Weights of a small transformer language model.
Architecture: RMSNorm before each block, rotary positions, biases on query, key and value, untied embeddings, normalized queries and keys, some layers without attention, local attention windows, shifted keys, exclusive self-attention, capped logits.
Each number is 500 + 25 x the weight over its row's rms, rounded and kept within 0 to 999. Layers, rows and columns count from 0. Numbers have three digits each. The size before them is the row's rms in percent of the matrix's.

# layer 5 attention key, 384x192, rms 0.13, rows 0-67, columns 0-95
069:483495487523497483483490487503482488496517522490509524494495513481499479415529541484498486487499516448507505494503433545466494484502519485489513485502513512472505522507558525481445560473476482479523472516539514494465487506552490519486452493467498524493451519513498488497514476487441517463
076:457493520512489495500514464487470528515572488498543532474459490504502506510464502541471501487493488502483530528502505450485499502453549507504499500481492512512535450512523539507542512508513508504495513501521527547527489524494450486473484535492486522477488500518495535537486516489483494462
077:480484523520477474491520502494498525550473485519549529459469471492476510495507519510526506505473497509473528540472476495507485442490562493501504517518497491509510497502469467497498440474518516492488569512504495512501509565527485519495518480476461491537475469518526518504485552497496479532
092:461495516538516529470505551507472481473509516487481511499478499523503521463527507518553495472513519534484506491504496508490510506517484513440475527491483496469508515514487480504496509519475486448509517481493526496469519537499496516493503449493479516526506526527515503489516498516523502516
096:486482516475502529504520476473470484513485473438517523522507465487514507487507494501461544520506480490492523492496475486519516498465498502538469460491484522498509518561498505506494509483507495461483508480500500513484504517512489511495507500500465476491565534528540482496525528484441474460
099:468530480534500493490441504500548486470495569549524475499483492525525533480493516485542455488490520499494491483480508482515444555463459494464478458522490528522491518511525481512523473515494488534530455472507516463506482485498542499500475508539462497514461512526472472516485486472452491447
111:447454515523495500516456497486501508489500526504509495508525509477513499494466525474509505499484499503521500426487475481522467477462489518498483445518464519487449509530457479512478443513504494510493481499501517479491510531521481521514460484531497527497484498502492438508485524479452460442
098:478482490525469503506464510496515498490494508513496475537537477511526519470493512479508510485469503538533492445453506493525454497467477537487492459528482529515487460501505453488476470515503478494511490464481499488559496496499486511484448518511523524500484485518496452461504506513480475441
079:478494484503503516491473527472539486545499536497497520484489487486502475504527461479489510488527503484534504526531505433482501482461546526481492416472489515499493516533474564482528544499515491511493493515551501494499515522488486513468511479515476495522476545529528491528503497463499475507
080:500476505453521481473505480530490501553493507484482509525481489456502506491502549515456488492541518458486479478493506508450493504457481533529563491508490516462482540481498526516491517516437531509483504482543481483458470542522523505491491488449519462531538498479466480509561476513500542469
083:500449485448481490473504522505490520528505524511545541504469518490506504512492489537513492516531489500475523545477495519499502500483509472521505495496507488511547488499498499458543487497469489541475519458549496519485495501484490498495483495486470509488446502510450474543482529451520501484
081:477537550523498539497503502478455538480557461543480535524518529525520521528450478518489514535492512544482473468499508495489493491524497484485521542471498498486531473458507482491539499524535525481513454503509537510566484481469508527525511480485511512538489476494492532519498481532474470524
092:444512487494497508499450520567519493405516578513522496515520499528508495491512472497486488491503502514521487485487523492498474551489465478470492503537532514532458467513485500473525479451504493523497475451512466502501479505469518509494513495513449479504482487523480502485516468490493489457
113:505481489495522481505548493528466513529512496502463512478478499546495507521479530507489488467489496481503478513542532520439519477527536501507537530467498482487500481472512512556504550536466508481516501503508500530512555551508513484511486493514543510511452498479509516501511533496528546558
110:504466460502512491529454519454491474527509496474479502522485474478486494496491499493531523487445476460560468492529441512528566487508520497497473497566507491470484523514495500514477496502558532485471505509511537507490483511484479503550421478480507490508472490467552508493505534501469494503
107:452492450528486519488430546511516499507484505483498508538492513503483501487532479486541499458464488535552480479460494491501499471469476527499498484535515502527504514495505507468524482465527504543469491476490521506460497508483493513523403484508510488487469482503488466521501509493497515477
116:494519491514459504516505485480480468508498501532503479516469506485469459504516471465478533471506502487497503511468502522489508528465500500483498472541505514521518519500488471433512494435480497477476534511460508504497436427457482484493502505495489477515539494527509486500472498526537467416
100:546498522484476533522513502495535493502497548491505506523484546506520502501507527517502520494474475493485488458566514504495527478545462460511471503491518478519524539511493533515500494483460532485489529509497520489511501503467529530523434542491479508490506487462500548498490525464480482496
106:527486513477468487491483536501494484480518485478544510521477505492490474492540481497501509511539502509495478539515449497501509495526515469495494503523472522502489536499488532496508504458516559484501570512503483459484510498492486441500498488487467495525464499482488478508489516505472481508
106:549526500521486514541528479501508504490463530470492473520536526499500495470486537496468552504486507500493470486501486528506518466564475501510482502439498462510489471519489493474494495492494499476515485553510459499515495489482496476507434476540538546471494458497537504497531512496532510504
105:476485502469489509469470478482533494535507509537514530463475484530507477513494466505501495503475445467498572506547521419484484502468499515498503527553487533510507503481490524532497489567512472549520492475530477528518520509499496548495498513478479525507511543486471531503513524448538476480
135:488539502480496533534477465490509496521508485507495498521474489462503472530526434513456496497511490482518516489506545482491508525479504468474499506497553508555551496516507492460510526521504481478455475483461516525549438476457497493523477517500467484522560489506506518512467486540510497449
106:517489498467526516499521464496535529498502478488485536487497473494492578495508529531515458542531505491489522511509498465476474529503530488503487491450499523465501510510495518581504487506498526496491472484522519509504510558525517505486541502471470490499515521498478554500481488496450531553
114:460520473459485497516532493540518530495523503499519443461475492513492506524516531478508491494501487475512487547500476528514514548480518470528492486488488519477488507532488473511484433455461504479494547472485516539472511484560508444499496491462443503516512520481503495487442490486507514446
113:479545520540509518490453489409492477477509503562515512489464526476464527525506481511511462491512466505488516469470532487483499474502499490493533514541518491503508511484498488461493523537492477500511481481496555492528487465461482527507508530507498446520544533498509528522517486521499498444
107:496484459486510490516520509523505508513503486444487495473523499504556481499480473511476503523464511531508513479505529490547471519480502485506520528504529472525525453490550561499534502536488461531495455504512480529507483477512530474500483514504527490485531492507492535487511478514497480532
104:519479505493448489516501497511497497509498517466505541532475533478551470506470455511447497505506500525511524498488535460476474501486504460495496489513502509533539457488499514490513490519507547549471517481476475515495480513473501504473490483507494508446498436489459505512461502504477446538
090:536519506505503499537514462495534514518510496472496510499487507458525521522489487529489487552524505489490524496506512491478490503535511479494470499435505507522528487497493498547492508525498546479504499526509515499493483510472512503494473472468473520485505477493483545524473482519463498539
091:508501481515538486541561482516512499477469502441483522457483477471502514488479497509499514530506516491510515494477501495484490514520522501493482509433488508481508483506490508542491489492503517467497473523517467513490499542516516446464489458466511514481466486514479537512529503523490468570
106:512546522511469501496482496469476475476479487518520504517474497480455458469533450485477534490529503495502515496470477491491504485496496501489512501527485503520486520480507484415525522470499482464513502507492489481517473445434453448488479510518509466549524517519505507524538508536527483442
122:551501538514437521494524477486506484509490517527510473519450528506451494512536484500494524469481466475526469517510478479474498484471464467492473460477506508481532539485496473479501516516524538492479516480476495499494487509472484509509470525503453530494516495454485496501454545468522502463
118:502512501457494509501459511553542492511498494477518499510509486496532492499537479531474519526502501492521491482547488467523513478545502457531503545449490495532472480472509543503457553534527514480506507483520487489531526539502500438532452531494467518533499486473499532506520505482476524453
080:527491507483502524468510521522561491497497495483553519539476557537513473494525514500509539529548548497530485542493471492482514478486549490469484508467519516512465487485505512481513490449539500503484520499528478467545503464551529547497515498532511540482448469506525463510522529489468524507
091:477493483501460515472477506536508533520506524569491509505482482530487474503465514460462494488500525501514517531442499512509490507468499525526542491536505494500523460536519499500485516537499521454506470534550515498521470501498455500482505513534472522454486513505474458460506490491544532498
094:497494440500517463493516493466488451525476495474518447514477516511487506482530468514531471504492462441500497486559515531495541486547461477503509543464488512520523530520510492528484479471465481514541512513461486533491471525491499517558503489439505532482495484500512524549509487487499502514
111:473450545517485480511509485538536554501524490505484499513506531474477508523462527473464501500495512509494498506490499484494508512451506523479515458497516510500461471499495518495538484488539522513443529492542472497500524500517503524451549514506499494543500494508489519473547517500518500472
076:518491499482504516478487462522550519515514498521495445493461497534502510518496536497482487533502513498471480527521495489472525528512518476489497465486485515493497527502496531560484448485482513520529475532540481496525520494505501576486536526455534554539553505487487558543506513480465558561
083:546536480469496534488510471531530517515487515520470463511489474500466537512488516502518482565503476513496518549516522510494472509522494485527473502488472528546536495500530539512479483494471498529541456503489496459513515510515517517492555469506495519473530534500473526522505534474477563511
100:488476524467468493542485517532500491519532475520512507480494506501506509558452464495491492469511465467500492503496544518486541491477549526533499450482504513493509492524507546521502465464468523502495505547553468531526480538503473502509484519486499505507478462504489505499498523515485498489
107:532520528478516483468468542519502450517471519479561483497525516496471507478523484520500514536495527478534515507525523494510474501512496491483508501483518510543501520511540499503474525514510523550493469475483490487528497468505511532513475521504499564502517541472494507501495501519461531544
117:492515493499538495515524504437516466488494451495509505509562495522480510518538519574541475510526477503482476519529500517526519502556529459522487524524506498502494519493519482559482477460514501503559493510449504510494528530455494483504511503511538562504528489517534512513462510503492494508
107:493501461505511489531478528477428494510452517502478495471483505447521494500509441511503495472489460466454517510493495495483575491512498495510544481507477496485507500492498480495472521514470478493495459464509531512491462509457478447514445517476495479526528509492479524533507479469485488499
098:502495556487500500487535494529549517485550484474497500504535496508466519503498517519520524535514529497494492501523490540531441513531469502451480463507517506473458486508506495562539515491541505509511511515496455443488506501532533508465547540491481506519466510515464528475498506454506503485
083:473515528519484498516503506567460532496512488510491545513514516465528486485476509466506522477486502505500519500478499485476495493490539578485494500498544486474480465479447485492532522527505549503484508462513526546477506482511471438489508487513466453514476486536486484482516513532528465479
107:452472541540498466501523488540495560504534462508505539500487521497519495509481536455458502470491514517510491478489509494493498491480518546477511467511522492478480475508469524493567497505518511507441526497553486528488509504502490472479522497480492493534482494529531492472532499497515462478
119:485497532547486457510513474572502545505530485527527521506481516482501524506470518468483493517495505505478518465521495458457533504490516527491501507517506506507488499483460493501535464501523506527472540484493474516500516478508495519432539519481477475503508476513487541507537520486513498475
117:483506495513528502486494511487457499519491490476553526449533542471511467505503456483473462517493521484521500481508513560520480509530456494515493492467531459529464500509538455495543470462494449558480459512474508520510461530470522506504474472531507550498473520508471482525471478516472486531
097:491461517458487501503491468448504486479499456489534486467519488573530472505491505512462483464514528498542468511488506508546478489481541490500513476481507502515531524540500539519519515469501502494474453523530498543532502512482486497512494484516508591540510509509522489482480490512488478569
114:462481535513523534467513481515512539514476518514470559513509522510509496509560514513527482486508511484530504514472485542475507478471496478499474451472526477478536537491489490485471488529482480469499503524493562502482519515520514537569483524494462508473513501476492485494468498505510477503
112:538452491495500487523509514493533543481480518470504517513500463525486472516468466499509494478464459468474502561465491499477564488481487480510548518470478486501525467466511511567470489541505480490498495493486507528528527496527470468499526492476544504530508508499516518513495506515499470515
105:527506471486503488513528532518479500463505474495561486512532487496500526462467451506462519468521505492448505471531494504505486465529484514484504481491483497481460487506531497525543519471512504498526513495526509497502489525512490454474469530505506511482505498503469453492489494515499500493
102:551466478471535497493494487471496486482501494488509505503527447454484505496447471513485502497503485497487509511474478457495514529483496508507518462465490517518522507520519504558494474536492492518486498531528520457533523531517458528517487494532558486490495496525518459530470517528488512553
092:488463486458516532509498528499485538517503530484501561485546475520513516513456506556505500488493474472469534508496493523447540475507484500511535493462508489469523496518486499495469575518492502492493497499515498497482535545550476519521484516540533534488464501453493469542495490497496516533
114:468484519486479494458526468478525498462523496490490531507486506497523434504497491499529541475540523461493501557480487505489522454486485447476522514446481489469531496464526516481519516527503497467510502500547531500519526489523517478525466529490464541499500492470495478496503508518481449466
088:505547476528491460485509522481513500489498517470492473500502527461523500463520476469479552473539543508523472471519507496519469478537492513451476545524495491500473488482513460466566516497472490495525496471501491504521465506505523475489506538493484490493521517544514478475547492496502472414
109:534488463498466483500506532535480453469512504489564473510540542479502531443505497498507468496496500500515493429513492499521483507508484472514529513527503496514501538534520494480493481472495529537486467492511459526505428489497520500490503501462489546476502489515486487500481513522547512534
085:500471480489500542500497479491489503497521490503516548494524474553524505537471545582527462525470474495446523541496490522475522486510507479547525470501485517487528544503470531507478498507494531496514492531515546481472536542529469522519496495512507520451500490449515489534455513512506497549
100:469508489495488520460497460463551518513468504517474519496465475521520466549514530515537498529503508485504511594477509500516528514501514466514462511497489503516516504457499505502477461542468504491561531517471571492484530505494519520543509480489484467471512503479517496522503477506487441497
099:529485459507499502505472535509505477528474492522507509531517481464515538527477513537502465551525506527449510484506521533474499498510522513497496511538480529494513504462482511529499497511483528500521472535478548504520497526512449490498518543504521451449540478554510474528499527455570486527
099:523532491523435485492487520508528467529518501475541449476513519514501514484503514488497513526473497472521493462520518516536501532524509495518492533540496511510502511482485463519472506498467495540494466506491459578529436496459484493495506463476498511508509485538506519508497539524513485520
083:486483488455490548514500501518454525488498534511525550497547473509503517480500549540518469500497478503491542509506467494468515513505492519530524425504488518499525530543487534479463515492526526506489515515513491461465530523508478549512471491506523531461479469454457466523488483478494537546
093:504545479531499559554509526522496504502512537521543477483492519548510516485516500540472478513533506470515508488576493494512517492510496502506458510514504500502465498543471453468505462454468527517530535477484501518445470502508530504496494527490476522489492531490482483477500477518517497477
104:477461537478480519492494486506509504481514475488499527501495518479496470507501519505560490546500455503507501528455509512493504487469500470513518486442470501483528514488478551456528444490508519517484477501506506460481518474519503530502482505499484498461484464532508482495474501509500453510
112:524499479489518473505492521443505508501490550499504508505491476482509504501501498531530540502533474434513543561502452499442539514515497472502505479503469536477503503503493504458515514517465503496518525493517515459491516510539480504482484509538523526454487495490506450511531475504498509482
097:507475472515478522488510515494488536500466492495494516477503519515531491512514482489499474478507453500494549519476534498505520486498465472545479522512507488474571512546533480493538558526466468542513493512491554490491507512464462474522491506500508468500522495494489466519488484536498505492
073:479497482493540525464507497486510472548513533498503434449474540522496547473473538549500460501531496508536474466500502526499493502506491494514498506468453482479534516506463517522449515500484515454544523521497514482518490538554502544503460480470496471485531512518489477506511526480476520497
109:500498521484502492550458481564532495482507520490470491518541487504502503471502506486515552510456544526490486518493491485477481505512535494514491478492523513518488467500451507508509459510548536499461512526491482491504518483551494456439526518540498509550469459458492487497494532484495516494
086:438504523491467493546472483528559498482508476469460517517519476505529493516510450488483515543477536512532504495497485481475455498515468519501476466519538513512484476501460479488539460509551541515456490526499485503473473461533507470504496500542476550548466508482478495505483486504505483512